config.yaml
n_layer: 13
d_model: 224
n_head: 3
n_kv_head: 1
head_dim: 64
d_mlp: 896
vocab_size: 819
activation: "relu"
norm: "layernorm"
norm_place: "pre"
norm_eps: 1e-06
positions: "learned"
qk_norm: false
attn_scale: 0.125
bias: "all"
tie_embeddings: true
parallel_block: false
extras: ["capped logits"]
init: "uniform"
init_std_qkv: 0.0283
init_std_o: 0.006
init_std_up: 0.0283
init_std_down: 0.00278
init_out_by_depth: true
optimizer: "adamw"
lr: 0.00223
beta1: 0.9
beta2: 0.95
weight_decay: 0.15
lr_head: 0.0102
grad_clip: 2.0
warmup_steps: 558
schedule: "cos"
final_lr_fraction: 0.1
batch_tokens: 32768
seq_len: 512
doc_mask: true
train_tokens: 168000000
steps: 5127
dataset: "wikipedia_en"
Each number is 200 + 30 x the weight over its row's rms, rounded and kept within 0 to 999. Layers, rows and columns count from 0. The size before them is the row's rms in percent of the matrix's.

# down: layer 6 MLP down (transposed), 896x224, rms 0.0813, rows 417-447, columns 112-223
# up: layer 6 MLP up, 896x224, rms 0.0857, rows 418-448, columns 112-223
down417,122,238,152,178,220,238,163,192,218,183,190,186,212,203,187,190,219,192,185,237,211,187,175,226,145,238,233,181,240,176,105,180,186,209,176,157,149,162,208,195,238,168,234,163,175,185,155,233,168,170,200,197,202,187,223,220,149,155,264,227,212,230,181,219,169,175,191,190,237,205,243,248,202,246,279,189,212,152,236,196,214,162,158,249,239,229,179,204,221,178,232,214,230,197,207,213,172,227,259,212,182,247,240,193,192,195,214,229,177,208,219,229,194
up418,108,194,232,190,177,207,185,236,171,188,209,193,226,266,212,180,196,152,220,197,253,193,218,191,214,219,211,177,227,232,216,259,184,223,169,219,212,184,190,212,193,174,174,209,179,202,187,185,227,232,198,225,184,205,236,204,210,170,177,200,220,199,227,190,203,199,166,183,170,195,214,149,211,216,186,158,211,204,176,143,193,235,172,216,212,158,200,188,281,191,215,157,157,261,200,166,218,142,226,200,192,152,251,198,206,198,213,182,220,149,168,255,177
down418,105,194,170,198,215,166,231,159,266,214,178,193,191,172,216,187,132,206,210,165,226,229,200,193,211,237,215,208,177,256,162,212,219,208,196,200,251,178,211,190,190,201,156,205,175,270,199,192,202,197,181,206,154,222,240,231,207,197,242,249,143,178,221,194,216,215,172,163,212,268,214,180,196,193,211,227,209,152,179,192,216,213,234,140,181,202,225,176,227,223,176,259,194,188,223,206,186,201,206,239,184,207,219,174,155,202,274,250,121,162,249,184,143
up419,090,209,194,157,142,130,223,192,172,237,167,236,183,187,218,286,260,168,220,209,185,244,197,206,189,155,201,125,201,214,225,241,212,91,236,165,173,206,238,252,237,146,196,200,193,180,188,217,177,223,240,235,179,189,223,176,196,178,204,188,214,156,194,151,188,193,191,204,257,205,220,199,210,176,210,205,182,206,155,181,160,189,147,260,172,185,226,205,236,204,210,140,177,198,186,215,206,175,217,211,219,135,206,178,249,246,224,172,234,184,190,231,201
down419,086,222,205,208,208,188,144,211,178,185,252,185,195,210,142,143,147,244,210,163,236,149,195,172,119,173,204,179,242,243,179,180,215,240,210,181,235,247,184,154,180,170,152,129,162,251,196,239,181,221,220,230,188,216,211,175,198,160,223,194,166,221,274,170,228,184,261,184,223,202,223,216,177,247,201,158,213,206,206,229,189,230,216,188,201,225,203,190,144,172,183,202,218,193,141,190,227,217,145,217,192,233,184,181,227,217,229,225,219,225,171,235,202
up420,105,203,170,161,188,201,147,205,192,151,207,236,184,222,227,249,188,187,198,234,183,211,206,183,202,179,190,198,216,200,273,225,168,192,207,223,193,149,194,220,221,181,223,242,264,161,202,242,268,226,244,190,204,179,165,221,181,179,210,216,174,175,183,192,164,192,162,192,256,209,202,141,169,167,216,190,219,299,148,186,199,153,147,228,190,218,177,197,206,189,204,220,177,218,197,199,198,171,179,249,197,191,196,201,122,182,163,214,297,166,209,176,209
down420,101,224,184,167,197,241,278,226,236,215,248,218,228,120,203,204,169,159,199,190,194,206,164,185,135,193,205,200,209,177,207,238,183,254,231,155,185,195,238,186,210,151,186,204,187,211,227,177,228,210,203,208,209,151,237,220,147,179,184,205,193,182,163,176,176,268,202,201,183,159,225,209,229,173,242,238,201,222,191,174,202,204,175,199,180,168,170,238,207,266,223,163,204,158,256,228,126,211,175,214,191,251,211,186,223,224,167,227,170,145,165,192,154
up421,082,179,183,160,206,228,183,213,198,229,103,230,218,268,155,237,125,154,200,217,182,168,175,231,196,121,209,171,210,196,171,272,180,163,189,223,256,196,195,237,156,205,200,249,178,196,203,224,187,212,243,183,155,160,178,192,175,211,245,195,187,182,211,220,211,181,187,266,204,164,202,218,201,170,159,148,175,228,210,201,211,142,182,169,195,237,179,263,182,198,236,242,169,188,216,198,228,259,116,242,202,190,205,177,198,235,166,183,162,181,232,220,184
down421,078,217,207,177,208,212,180,195,210,149,173,185,182,136,214,140,174,232,193,158,214,171,241,197,240,210,233,243,246,264,170,183,185,259,194,219,185,183,234,163,203,198,192,202,234,228,207,168,176,196,171,213,218,169,209,180,267,224,199,226,128,213,241,176,157,225,175,165,156,203,171,190,209,164,159,186,193,197,231,202,205,184,208,189,217,143,172,209,160,214,181,197,195,252,138,249,169,266,174,200,250,245,204,226,145,226,202,235,257,195,275,171,241
up422,112,168,166,247,214,176,178,148,194,198,137,193,244,251,201,256,192,160,186,225,220,238,218,227,238,175,175,158,242,185,153,244,212,184,200,200,176,165,246,224,249,185,175,222,211,240,164,190,161,175,194,174,247,186,172,218,152,174,233,186,247,184,230,198,183,179,211,215,168,195,216,146,165,223,190,136,230,212,175,166,182,191,175,221,200,221,199,200,148,188,186,198,169,205,224,224,241,258,175,236,207,221,180,226,189,171,184,219,203,237,164,247,177
down422,145,204,206,223,210,230,193,187,192,208,201,150,233,184,183,181,162,183,138,196,165,196,244,227,238,219,206,182,175,255,181,207,248,190,170,179,219,212,188,253,220,229,215,197,222,248,218,245,215,229,191,216,167,163,210,204,229,164,232,234,162,216,220,221,208,173,203,184,198,226,181,207,176,198,168,186,193,205,201,236,203,247,242,157,171,198,210,207,239,191,183,189,228,219,177,274,168,257,171,203,173,239,192,180,201,203,194,211,200,246,164,149,171
up423,097,201,163,227,199,132,135,223,167,228,165,202,229,177,173,206,192,192,238,217,171,248,244,212,194,210,187,207,205,218,252,226,180,181,194,238,179,217,194,199,172,197,203,247,259,179,224,201,249,101,208,200,245,205,218,198,196,189,248,176,184,247,271,187,179,206,188,157,254,241,275,196,137,204,185,173,184,201,166,237,231,179,154,232,148,240,205,156,136,164,207,234,224,189,227,210,217,216,133,206,232,212,209,232,158,273,192,191,199,198,190,169,238
down423,095,174,186,206,165,176,248,171,132,202,205,219,133,174,237,254,198,183,222,210,181,181,237,204,166,246,190,236,201,231,188,194,180,183,198,228,184,186,224,254,155,202,158,189,278,215,208,193,207,160,225,175,174,160,181,244,232,196,199,205,215,212,192,217,185,289,258,147,237,156,165,203,202,199,205,198,179,211,166,158,209,212,235,188,222,173,233,253,175,177,148,149,230,256,198,170,183,199,246,149,175,166,220,205,154,216,183,208,243,180,229,175,187
up424,110,208,159,197,195,217,237,214,149,200,229,225,231,221,240,178,201,203,174,193,173,185,177,169,209,214,208,204,204,225,212,231,186,208,203,221,206,169,178,201,209,150,206,189,188,183,165,184,220,147,205,174,231,137,264,142,200,144,215,231,203,210,202,164,173,242,202,167,233,206,188,170,148,216,218,166,240,195,189,205,204,164,178,207,244,196,152,173,216,184,203,201,208,176,227,170,208,176,203,183,262,215,280,249,232,191,188,186,203,237,186,187,181
down424,116,199,214,191,194,224,140,194,209,211,166,215,172,221,224,161,213,178,155,188,224,204,180,171,200,155,205,219,190,167,250,188,112,190,129,236,212,230,211,226,189,202,193,204,200,219,183,159,168,176,217,262,238,155,212,187,221,197,232,166,218,174,157,207,249,195,218,252,164,182,217,242,217,167,247,258,199,213,218,220,167,170,186,240,206,123,197,223,212,259,179,203,186,126,117,213,181,258,182,185,195,253,195,221,202,229,172,170,203,151,146,211,249
up425,105,236,162,139,198,158,228,231,179,206,212,226,253,157,234,217,240,185,205,203,215,203,213,207,217,175,175,206,221,201,205,192,204,194,198,204,212,235,199,226,199,180,197,216,212,200,160,204,246,141,209,162,262,189,176,143,167,195,231,219,205,194,258,230,210,211,200,170,165,183,184,162,188,168,188,171,209,235,175,211,156,206,211,237,190,196,159,240,182,148,234,230,206,236,214,190,235,166,152,200,165,211,160,193,217,158,192,165,206,255,186,232,192
down425,113,215,188,252,118,134,170,220,199,211,199,196,217,179,183,187,202,169,195,221,197,230,219,221,230,203,153,200,220,163,169,206,211,182,207,212,217,184,182,221,230,201,223,203,169,200,162,174,210,200,221,206,174,218,225,193,191,195,217,156,191,165,243,222,173,241,206,198,170,184,231,222,166,256,223,233,199,164,124,174,131,173,173,228,194,204,179,176,200,199,194,210,289,232,174,227,238,172,281,227,182,190,218,171,190,250,165,214,181,249,198,180,235
up426,098,173,224,196,204,180,173,273,163,182,208,193,209,234,135,179,222,218,217,185,151,206,235,244,249,162,245,209,201,203,255,145,166,168,163,217,248,219,223,180,165,169,252,239,230,222,222,180,221,223,261,184,153,186,197,196,178,233,207,174,212,178,250,177,225,198,179,216,209,187,202,182,222,211,228,196,171,188,185,188,150,224,239,215,208,187,204,170,183,192,259,129,178,311,147,171,177,223,135,200,203,193,207,180,176,219,196,169,209,201,203,193,188
down426,099,215,193,175,219,204,237,145,203,241,165,185,190,244,185,200,203,243,150,209,174,198,166,157,191,181,178,180,224,207,197,183,180,184,207,155,146,239,192,154,217,176,217,171,226,215,224,235,214,147,220,222,221,228,190,274,219,210,174,189,193,196,194,182,157,218,224,178,215,174,250,168,194,197,212,190,207,241,181,200,260,187,220,203,189,179,207,206,233,255,183,126,180,217,223,273,200,207,193,189,174,240,128,210,267,200,212,166,218,199,230,210,220
up427,096,169,245,238,196,188,205,175,197,190,173,225,236,195,243,213,218,196,164,252,185,212,204,181,205,169,186,181,195,215,196,212,203,217,214,208,188,186,162,234,227,135,198,232,200,174,192,252,215,148,162,178,193,106,202,220,147,194,227,272,169,174,227,170,213,160,183,198,216,223,159,196,203,172,214,159,196,219,152,215,212,133,183,184,264,160,175,183,203,212,205,215,219,209,200,207,237,156,214,218,233,232,206,206,233,228,202,179,235,220,178,243,201
down427,090,225,198,198,247,194,205,256,200,194,216,130,214,152,185,209,241,202,215,198,216,174,218,197,112,175,188,198,171,228,192,191,142,215,223,231,194,223,240,179,223,203,185,265,176,250,182,227,264,191,174,197,216,238,199,241,237,206,173,175,171,267,151,208,201,182,244,180,209,184,192,240,144,191,174,234,183,191,211,221,215,207,203,166,189,209,245,216,207,207,195,165,185,199,202,181,209,206,179,139,171,261,228,236,158,212,199,203,221,189,255,199,145
up428,101,213,243,171,176,171,156,197,203,279,166,201,225,164,172,231,213,235,167,194,147,225,209,264,211,196,207,201,206,133,194,253,204,185,199,187,208,183,201,260,203,207,188,226,186,205,195,214,203,242,161,259,257,173,205,194,166,203,177,215,188,213,165,242,194,263,195,259,208,227,188,173,195,259,166,207,187,196,200,171,233,199,191,252,186,208,170,222,182,207,216,227,145,194,188,158,237,176,176,168,194,175,222,248,211,209,211,131,187,215,193,179,196
down428,098,215,176,167,209,187,173,249,184,161,165,217,140,161,199,193,193,233,234,167,208,238,227,214,198,183,271,195,163,200,225,198,195,197,225,211,156,164,184,233,141,209,201,221,199,174,190,203,217,187,214,238,230,180,285,199,223,211,219,211,212,166,164,231,226,236,264,178,189,209,188,111,216,211,219,213,163,235,202,190,238,152,165,205,195,190,204,181,173,222,180,176,222,223,214,175,187,196,128,184,259,185,165,159,222,224,179,194,201,181,226,235,160
up429,106,152,208,246,168,168,188,163,185,167,160,217,192,231,217,201,233,144,216,251,178,165,259,263,221,173,190,218,197,179,226,161,198,198,218,230,144,202,231,201,184,216,206,213,212,140,229,158,229,156,162,229,179,161,136,222,204,188,223,201,218,198,190,197,178,216,215,221,244,195,258,147,179,209,215,188,153,215,238,208,174,222,212,189,269,198,164,207,293,195,186,189,240,206,161,213,187,188,221,245,239,191,185,216,205,189,134,163,201,236,217,244,207
down429,109,245,226,166,163,141,154,202,137,216,163,207,165,248,229,159,182,198,224,196,183,197,194,225,138,205,138,199,214,186,241,189,225,169,219,172,204,267,237,232,157,213,228,184,230,197,164,192,184,166,193,255,187,253,198,171,206,171,211,214,205,200,154,151,201,171,251,262,191,179,206,186,204,140,233,238,183,240,222,230,195,192,180,207,206,211,237,240,269,221,206,243,197,210,212,193,189,134,211,205,234,241,165,181,235,195,199,225,192,198,186,209,179
up430,109,191,199,214,153,203,137,174,207,265,188,192,223,247,184,221,223,151,214,211,234,207,209,277,204,170,171,179,198,173,155,175,208,186,178,208,217,115,175,196,234,146,234,191,185,253,177,205,182,235,197,238,226,175,177,216,220,164,220,214,216,270,201,197,208,163,189,208,171,203,211,211,183,280,194,220,206,233,189,191,199,163,186,233,237,202,181,200,212,256,240,131,221,230,213,266,183,115,187,220,187,203,223,213,200,195,184,203,186,234,210,234,172
down430,117,161,258,200,172,182,173,194,142,181,221,208,187,182,230,229,242,235,216,205,177,203,214,203,245,174,222,241,160,192,231,199,179,198,218,184,175,223,187,255,138,164,166,237,232,186,183,225,204,120,238,199,259,168,196,173,171,116,197,224,193,216,209,163,236,267,215,172,196,228,244,174,231,199,206,264,200,192,181,223,177,207,199,222,197,191,200,247,206,235,161,216,185,192,152,148,162,182,212,244,216,188,171,203,163,185,200,216,150,196,227,197,281
up431,096,191,169,205,182,172,181,212,178,175,199,207,209,176,133,203,212,239,207,214,244,194,251,196,205,207,185,216,222,178,187,172,182,154,217,191,224,198,202,189,188,207,238,199,208,238,214,152,192,226,200,249,202,207,199,200,195,200,238,215,252,256,254,222,201,193,204,295,254,194,181,126,236,160,209,146,211,150,169,146,233,213,207,211,191,191,198,203,207,205,214,177,195,209,152,180,196,183,108,215,204,206,186,181,217,201,136,167,223,188,192,174,146
down431,091,154,172,134,135,188,211,168,192,228,230,182,181,229,219,141,224,265,203,176,162,191,190,207,267,217,224,267,202,193,215,184,200,259,145,239,158,248,236,162,192,226,221,251,286,180,220,149,248,175,202,182,205,242,215,194,224,161,193,201,186,225,241,179,218,205,228,212,218,161,221,234,197,204,205,216,187,227,195,207,213,209,231,226,218,216,182,200,218,170,210,152,176,167,195,158,144,245,193,217,205,169,194,235,224,155,215,219,150,219,198,213,227
up432,106,166,184,187,176,224,202,208,198,207,146,218,223,194,186,174,188,183,243,217,237,215,221,234,200,169,204,183,221,235,188,172,149,172,145,244,241,189,253,204,195,167,214,217,162,197,192,198,199,173,235,252,193,190,183,169,188,173,208,181,227,250,223,274,140,195,207,233,166,179,214,167,199,182,196,211,178,242,217,215,186,141,204,168,248,212,197,270,145,218,228,209,199,237,207,216,189,157,162,237,208,187,259,199,229,157,153,159,197,228,176,249,145
down432,110,250,252,224,250,165,188,156,153,211,167,214,242,209,238,203,222,188,213,228,194,184,222,225,202,184,264,238,197,194,264,169,190,193,235,186,180,211,117,205,183,220,107,202,216,179,193,215,238,222,211,200,212,182,151,155,207,255,192,196,164,192,171,148,192,216,233,124,192,249,200,234,173,241,194,181,224,236,191,219,167,205,228,205,162,318,202,163,217,188,156,220,152,213,201,193,207,203,144,231,232,193,200,179,175,223,205,195,191,246,206,199,211
up433,112,206,237,203,194,149,215,227,118,235,180,215,180,227,204,180,167,207,165,171,170,196,193,213,196,204,235,153,245,199,169,233,171,157,197,194,257,182,184,221,197,204,193,230,177,236,188,212,211,221,233,242,224,225,241,189,215,190,179,207,246,261,233,244,171,225,201,217,176,211,255,157,153,228,171,167,182,237,219,177,251,185,116,215,238,230,197,231,214,192,235,196,177,229,247,182,213,215,194,195,187,177,234,247,207,192,182,207,208,183,207,164,251
down433,118,184,241,170,169,226,209,183,211,185,237,207,171,189,236,139,250,194,238,210,196,200,246,206,227,161,194,209,142,188,268,204,172,171,186,198,208,237,234,210,231,178,197,246,241,128,191,165,217,227,125,201,205,229,181,161,181,226,255,226,192,188,148,195,187,184,210,191,206,174,212,228,203,219,263,170,234,212,250,201,214,219,225,188,154,264,193,191,191,214,202,217,170,207,152,196,203,213,181,208,196,201,161,172,190,198,226,138,188,221,213,202,221
up434,106,197,241,198,194,146,234,140,168,192,178,196,202,221,223,209,221,152,164,172,139,212,159,159,221,238,216,168,204,179,205,209,219,206,172,151,208,237,208,217,191,235,203,254,220,215,180,191,179,252,265,184,172,206,219,209,209,179,146,181,203,239,150,207,152,239,164,225,202,227,240,171,186,190,192,195,153,202,198,170,180,183,168,218,279,194,191,190,224,147,198,163,185,194,236,193,202,190,212,216,179,194,192,167,203,157,251,209,222,170,184,202,215
down434,101,248,238,190,189,192,188,183,149,216,155,224,191,178,209,188,210,238,203,209,204,155,245,176,214,200,171,252,156,205,215,217,222,231,216,229,195,195,233,211,215,246,267,180,206,151,219,191,174,164,152,167,216,185,172,228,195,200,237,246,197,221,205,193,166,191,241,230,210,263,155,180,162,159,145,229,225,172,198,212,165,236,203,230,204,249,153,250,230,211,218,193,194,199,198,211,234,179,182,194,214,274,147,230,173,209,227,211,251,201,229,214,153
up435,105,180,196,199,209,169,171,165,171,217,192,232,260,220,180,180,223,146,170,189,222,250,180,184,214,199,211,225,212,160,195,169,187,206,225,247,225,187,235,245,188,217,200,228,180,150,158,219,191,168,194,160,243,155,223,237,237,184,234,193,275,197,198,145,169,231,165,171,198,222,180,145,196,214,186,205,218,263,214,201,201,249,173,272,235,235,194,159,215,196,225,206,193,227,227,229,184,172,229,239,207,166,211,232,190,214,186,88,218,172,215,231,201
down435,108,235,162,188,221,168,222,169,196,202,184,234,243,194,165,154,175,160,150,226,182,197,206,148,207,167,196,168,192,169,201,229,208,206,241,128,186,220,244,178,250,219,168,169,229,229,184,187,211,173,224,184,156,170,205,173,208,211,180,223,189,246,181,177,185,207,141,194,213,213,216,204,251,158,221,229,242,184,132,199,166,216,240,202,222,188,188,153,183,202,170,199,200,185,217,215,168,212,187,264,161,280,168,194,242,226,233,240,174,192,242,193,185
up436,098,199,184,153,162,242,195,223,205,258,205,248,202,203,165,188,197,171,267,196,227,194,271,232,200,148,160,234,182,200,222,244,171,190,168,226,134,196,177,178,178,189,154,206,213,174,221,152,243,173,227,178,136,164,230,182,190,188,190,193,189,177,185,215,173,255,237,143,269,225,216,233,157,197,178,204,187,214,218,175,181,138,254,222,224,186,200,201,173,161,192,162,146,167,205,221,217,256,196,174,158,174,249,218,213,195,207,186,241,161,201,183,146
down436,093,216,182,162,156,172,210,193,184,217,222,240,126,167,231,214,186,256,208,229,192,208,191,181,252,196,207,279,232,235,237,291,225,183,162,215,214,193,202,230,163,235,208,180,147,218,205,199,213,186,222,201,218,168,194,281,192,193,221,212,145,177,171,193,191,229,215,213,199,183,156,189,205,257,147,170,181,231,136,213,246,182,185,212,180,162,228,236,211,168,199,201,178,189,227,167,221,229,228,201,175,240,184,179,196,168,193,214,210,218,154,204,238
up437,095,218,209,200,179,186,194,167,212,184,198,228,185,197,178,217,181,145,224,206,195,188,223,161,201,214,172,182,230,207,238,205,190,209,245,160,278,148,228,233,171,182,205,193,173,186,176,244,122,199,203,221,153,173,179,208,219,192,185,244,194,235,207,199,162,184,193,234,171,217,158,203,207,198,197,190,213,262,226,146,200,162,166,217,186,203,193,280,179,200,134,202,130,203,198,225,196,216,203,226,259,208,259,154,262,237,227,193,215,255,162,151,203
down437,094,121,214,177,219,173,242,233,173,223,189,202,193,215,187,202,198,181,164,273,215,145,196,197,197,161,189,212,190,193,172,203,244,201,271,180,195,223,185,233,202,212,158,265,174,185,208,185,184,211,181,293,192,154,156,238,225,170,218,203,211,152,245,144,158,201,198,226,211,164,244,187,239,224,203,192,274,167,209,231,171,231,156,169,195,198,209,177,206,211,216,232,214,190,226,225,206,207,180,190,263,164,132,226,220,189,162,170,272,204,189,234,280
up438,096,186,202,203,180,195,180,188,168,202,177,233,215,224,238,188,195,146,140,184,185,171,200,168,197,202,172,190,208,224,196,194,218,145,181,217,161,165,196,219,226,185,202,261,213,227,206,215,156,203,195,232,204,138,206,169,180,204,182,186,209,159,171,154,178,163,213,146,243,187,254,175,154,194,211,177,235,230,176,226,222,173,200,160,259,199,241,172,206,194,186,148,152,230,194,137,176,230,230,198,215,173,174,227,209,289,193,204,243,197,220,222,181
down438,096,174,180,214,223,217,156,212,155,193,194,143,269,184,232,174,188,216,207,197,236,252,176,228,232,158,207,185,220,207,161,136,173,215,200,188,189,188,228,213,181,177,176,152,191,213,208,177,140,145,217,165,155,200,195,145,220,223,204,190,225,198,166,201,170,147,262,198,217,243,218,226,200,247,235,222,162,175,207,153,208,200,251,280,202,195,192,176,162,219,190,201,199,195,148,140,147,239,206,149,157,213,209,234,192,197,220,228,226,185,187,239,192
up439,105,230,228,222,191,196,169,203,128,244,164,216,202,228,178,212,253,165,175,233,210,211,197,221,196,148,233,211,227,170,159,157,217,195,183,188,166,134,180,266,183,174,219,235,246,192,184,167,239,199,192,246,166,168,200,197,181,166,198,189,261,195,229,204,181,204,183,266,261,246,238,193,213,154,217,173,207,167,191,255,232,243,205,246,190,161,134,199,152,189,193,222,190,198,213,158,202,133,221,212,217,188,219,189,243,189,194,155,191,174,187,234,242
down439,101,164,197,269,144,236,171,224,211,181,160,207,141,168,201,173,230,185,190,233,222,186,220,202,113,179,186,230,234,216,202,181,250,178,174,252,175,195,167,188,188,178,210,189,201,140,234,173,195,190,150,236,218,248,212,192,233,208,188,144,166,219,197,200,204,181,209,247,182,196,246,224,212,160,240,202,208,155,213,175,183,178,214,236,254,210,199,251,220,158,169,205,234,159,173,244,185,160,243,229,214,209,177,164,256,194,192,223,187,207,196,223,222
up440,112,169,260,261,190,210,226,219,71,234,218,227,176,225,194,187,194,230,212,196,209,196,231,189,203,158,218,193,207,234,190,152,200,206,207,202,203,161,171,209,144,189,177,187,221,185,207,196,239,200,199,173,100,225,252,203,191,178,186,176,282,231,208,197,185,233,171,214,207,227,183,188,220,203,205,208,206,212,200,241,179,233,199,221,247,232,211,181,235,193,216,175,195,165,193,171,235,167,197,178,206,198,274,226,194,200,188,180,175,203,198,239,181
down440,110,134,187,154,223,250,183,187,202,216,213,176,181,192,194,172,225,196,230,186,229,172,176,246,172,189,168,151,191,226,175,161,158,237,203,205,150,156,143,125,203,194,202,235,145,144,153,194,146,264,180,258,227,211,198,228,236,252,256,155,148,206,213,227,211,191,192,217,183,245,212,220,153,195,174,226,220,227,202,219,213,193,260,247,190,169,206,191,209,217,134,227,209,214,162,184,195,203,170,213,185,239,221,218,188,167,174,183,201,220,243,168,188
up441,097,182,225,213,192,197,196,157,221,241,186,225,202,209,186,197,195,213,237,188,258,175,197,228,222,256,183,223,202,186,287,210,204,204,172,210,208,211,240,195,214,192,205,208,212,189,219,143,163,201,193,164,189,177,193,201,183,202,132,215,225,182,171,206,170,210,172,218,287,220,242,184,195,167,167,190,232,224,196,233,197,184,217,205,202,169,226,176,236,205,200,146,180,254,237,234,205,229,204,286,183,193,193,212,177,247,207,148,235,201,192,206,177
down441,092,158,155,234,179,193,239,211,226,183,222,149,194,201,215,176,225,256,157,179,238,164,195,169,253,223,244,218,203,217,200,188,238,203,184,172,232,164,223,194,215,195,201,215,141,191,191,146,208,209,192,196,175,205,186,221,164,234,255,177,153,227,262,176,215,168,240,184,170,220,196,217,218,207,177,207,231,149,218,226,248,239,217,163,181,241,138,160,198,203,242,181,182,221,145,210,211,183,131,261,199,209,166,200,165,255,216,201,202,240,184,142,215
up442,101,148,303,191,187,197,193,182,164,198,199,230,176,207,200,263,256,162,158,271,207,211,170,214,222,202,173,185,220,187,223,181,146,209,229,228,207,196,243,237,175,185,217,239,171,183,214,177,187,204,140,141,228,200,154,242,209,175,159,205,206,153,147,113,194,193,172,215,208,218,231,204,201,176,202,239,136,220,173,200,125,229,210,178,202,200,205,121,216,178,178,204,224,183,188,234,202,193,192,151,161,189,218,219,220,194,186,181,252,181,187,221,246
down442,097,182,189,233,211,207,237,149,184,195,237,205,197,227,208,173,195,196,102,167,194,171,179,195,198,194,176,209,201,177,166,228,209,204,225,241,172,219,139,239,191,198,189,237,172,199,216,175,188,204,163,155,188,236,204,233,257,217,232,183,136,238,212,180,166,197,186,231,173,192,214,154,214,211,236,264,199,202,240,215,204,237,251,254,189,224,255,242,175,136,166,178,208,184,106,175,182,204,158,179,197,206,205,231,219,220,157,120,180,180,177,202,247
up443,107,174,183,245,210,168,202,218,162,245,199,190,274,206,226,214,208,206,226,206,192,193,181,179,223,219,233,197,220,159,221,250,214,168,149,246,219,221,208,196,171,195,270,204,180,241,265,207,210,247,145,200,219,168,216,134,211,175,180,227,237,246,198,202,190,213,154,216,243,204,203,247,168,223,190,225,149,227,167,249,155,250,203,210,211,225,174,172,267,202,199,165,213,205,157,274,171,189,161,150,184,110,238,193,176,187,148,160,199,200,185,229,165
down443,115,217,217,223,149,233,235,218,219,201,191,223,166,209,165,208,192,206,247,242,212,180,169,192,208,194,180,204,250,216,182,213,170,204,175,180,263,144,223,194,169,205,205,178,187,204,185,224,187,239,239,179,203,226,206,153,140,189,135,202,217,193,217,208,151,184,163,182,188,213,243,260,228,251,151,194,185,172,214,211,176,178,182,186,121,238,139,230,175,208,204,259,217,215,191,171,144,168,170,232,226,146,187,180,202,164,200,177,156,174,177,214,196
up444,112,207,171,194,166,181,234,188,173,217,187,199,221,204,248,188,227,203,181,178,232,209,191,207,199,194,242,139,203,230,190,225,164,209,229,129,213,208,208,302,181,190,192,238,234,207,249,216,190,204,224,238,179,191,149,213,206,184,182,202,236,189,183,196,207,226,237,216,217,230,247,187,114,250,174,220,194,268,155,182,231,241,173,197,175,221,197,268,216,187,198,210,183,186,231,152,196,181,245,211,238,187,187,152,224,172,176,184,241,246,179,155,241
down444,114,215,211,208,213,195,243,232,229,161,133,204,227,232,277,224,119,206,205,181,186,181,234,171,189,150,182,213,194,224,186,218,141,220,197,255,193,200,237,184,236,225,218,184,207,169,209,145,293,144,215,191,200,193,238,237,204,173,212,245,191,181,171,191,203,178,259,199,250,207,213,217,192,234,195,190,287,184,184,135,178,224,216,152,173,212,132,162,178,201,208,228,162,230,225,161,183,202,176,188,224,189,150,224,187,237,157,203,160,205,208,209,191
up445,113,112,227,181,167,209,187,225,181,171,167,188,201,214,264,212,161,164,170,193,197,173,189,188,209,181,213,181,242,247,209,230,129,197,205,223,202,210,244,175,173,180,170,235,175,196,215,281,213,179,225,189,210,219,234,203,239,167,161,204,171,191,216,178,203,215,219,204,220,185,257,181,182,180,171,181,249,188,207,175,257,194,176,175,183,211,222,247,261,131,202,169,221,218,189,192,245,191,203,219,203,126,181,164,193,191,208,177,253,263,205,164,166
down445,115,209,155,280,184,201,183,206,240,172,219,172,240,220,218,188,254,199,181,224,199,205,202,211,216,191,195,190,237,234,191,169,225,166,202,181,232,221,247,231,188,188,224,230,211,277,232,199,187,169,245,120,174,217,209,224,158,177,203,205,132,235,208,154,161,217,218,192,175,231,186,156,239,171,240,173,190,147,223,228,200,242,173,198,242,246,231,244,224,171,188,195,262,238,198,179,222,187,226,198,243,198,184,252,216,214,180,189,198,223,144,171,236
up446,102,228,241,200,207,202,215,222,185,228,179,208,163,199,190,204,219,209,202,230,206,203,217,180,227,220,199,177,214,211,204,255,159,216,125,168,203,199,184,219,189,208,192,212,214,191,193,200,212,229,188,183,182,190,168,169,177,205,184,195,185,211,226,211,234,204,231,210,240,261,219,191,216,233,208,177,238,175,124,158,170,239,218,228,168,212,167,163,188,190,237,233,207,188,196,260,306,126,187,157,199,215,250,213,175,165,194,178,202,191,193,167,194
down446,095,224,195,198,176,210,221,266,206,228,180,182,146,213,183,254,194,153,185,191,172,228,167,194,194,201,183,196,259,180,193,173,223,270,243,214,204,220,177,226,179,177,201,244,157,183,232,159,191,184,166,178,234,229,285,186,185,244,168,207,239,207,212,186,185,225,160,158,189,188,194,197,192,184,201,199,197,215,178,218,184,158,218,176,170,200,242,212,196,237,212,210,178,240,190,173,162,170,211,188,217,224,196,205,256,183,189,197,236,153,233,230,226
up447,089,147,219,169,187,226,233,197,208,196,174,227,192,267,152,236,251,151,213,236,198,204,186,267,192,171,149,198,222,230,197,180,226,162,249,184,174,204,223,273,209,201,254,213,161,231,223,216,154,249,221,243,197,178,207,169,172,161,190,161,201,222,164,151,185,189,190,203,254,196,183,155,185,186,214,195,192,197,176,175,231,195,185,197,236,166,244,222,152,185,173,214,210,195,233,215,198,190,177,229,190,190,184,214,173,207,162,168,207,201,196,241,199
down447,081,184,184,239,171,210,220,142,205,214,215,202,212,141,207,187,126,204,193,194,234,202,193,146,148,184,243,254,249,217,222,162,204,209,192,201,220,231,188,160,188,193,174,190,203,200,157,222,202,202,192,189,174,236,223,243,239,238,161,213,187,212,271,233,211,184,230,236,161,219,214,209,215,199,171,194,216,196,236,184,213,185,181,164,228,225,183,164,212,127,197,169,189,167,192,208,204,232,177,184,228,215,198,180,174,166,222,202,211,244,212,193,202
up448,100,201,225,151,204,168,163,221,168,161,202,189,170,187,189,228,237,229,177,199,95,202,258,171,194,159,214,143,198,171,219,248,201,182,196,213,229,239,231,213,208,155,207,244,246,199,269,205,213,229,230,235,154,156,248,190,236,180,206,169,192,214,168,168,199,239,193,180,167,223,230,206,220,186,194,139,196,164,244,195,205,214,210,197,168,222,215,198,190,150,227,117,200,227,204,152,222,200,229,170,198,208,215,156,176,163,232,164,191,251,154,133,214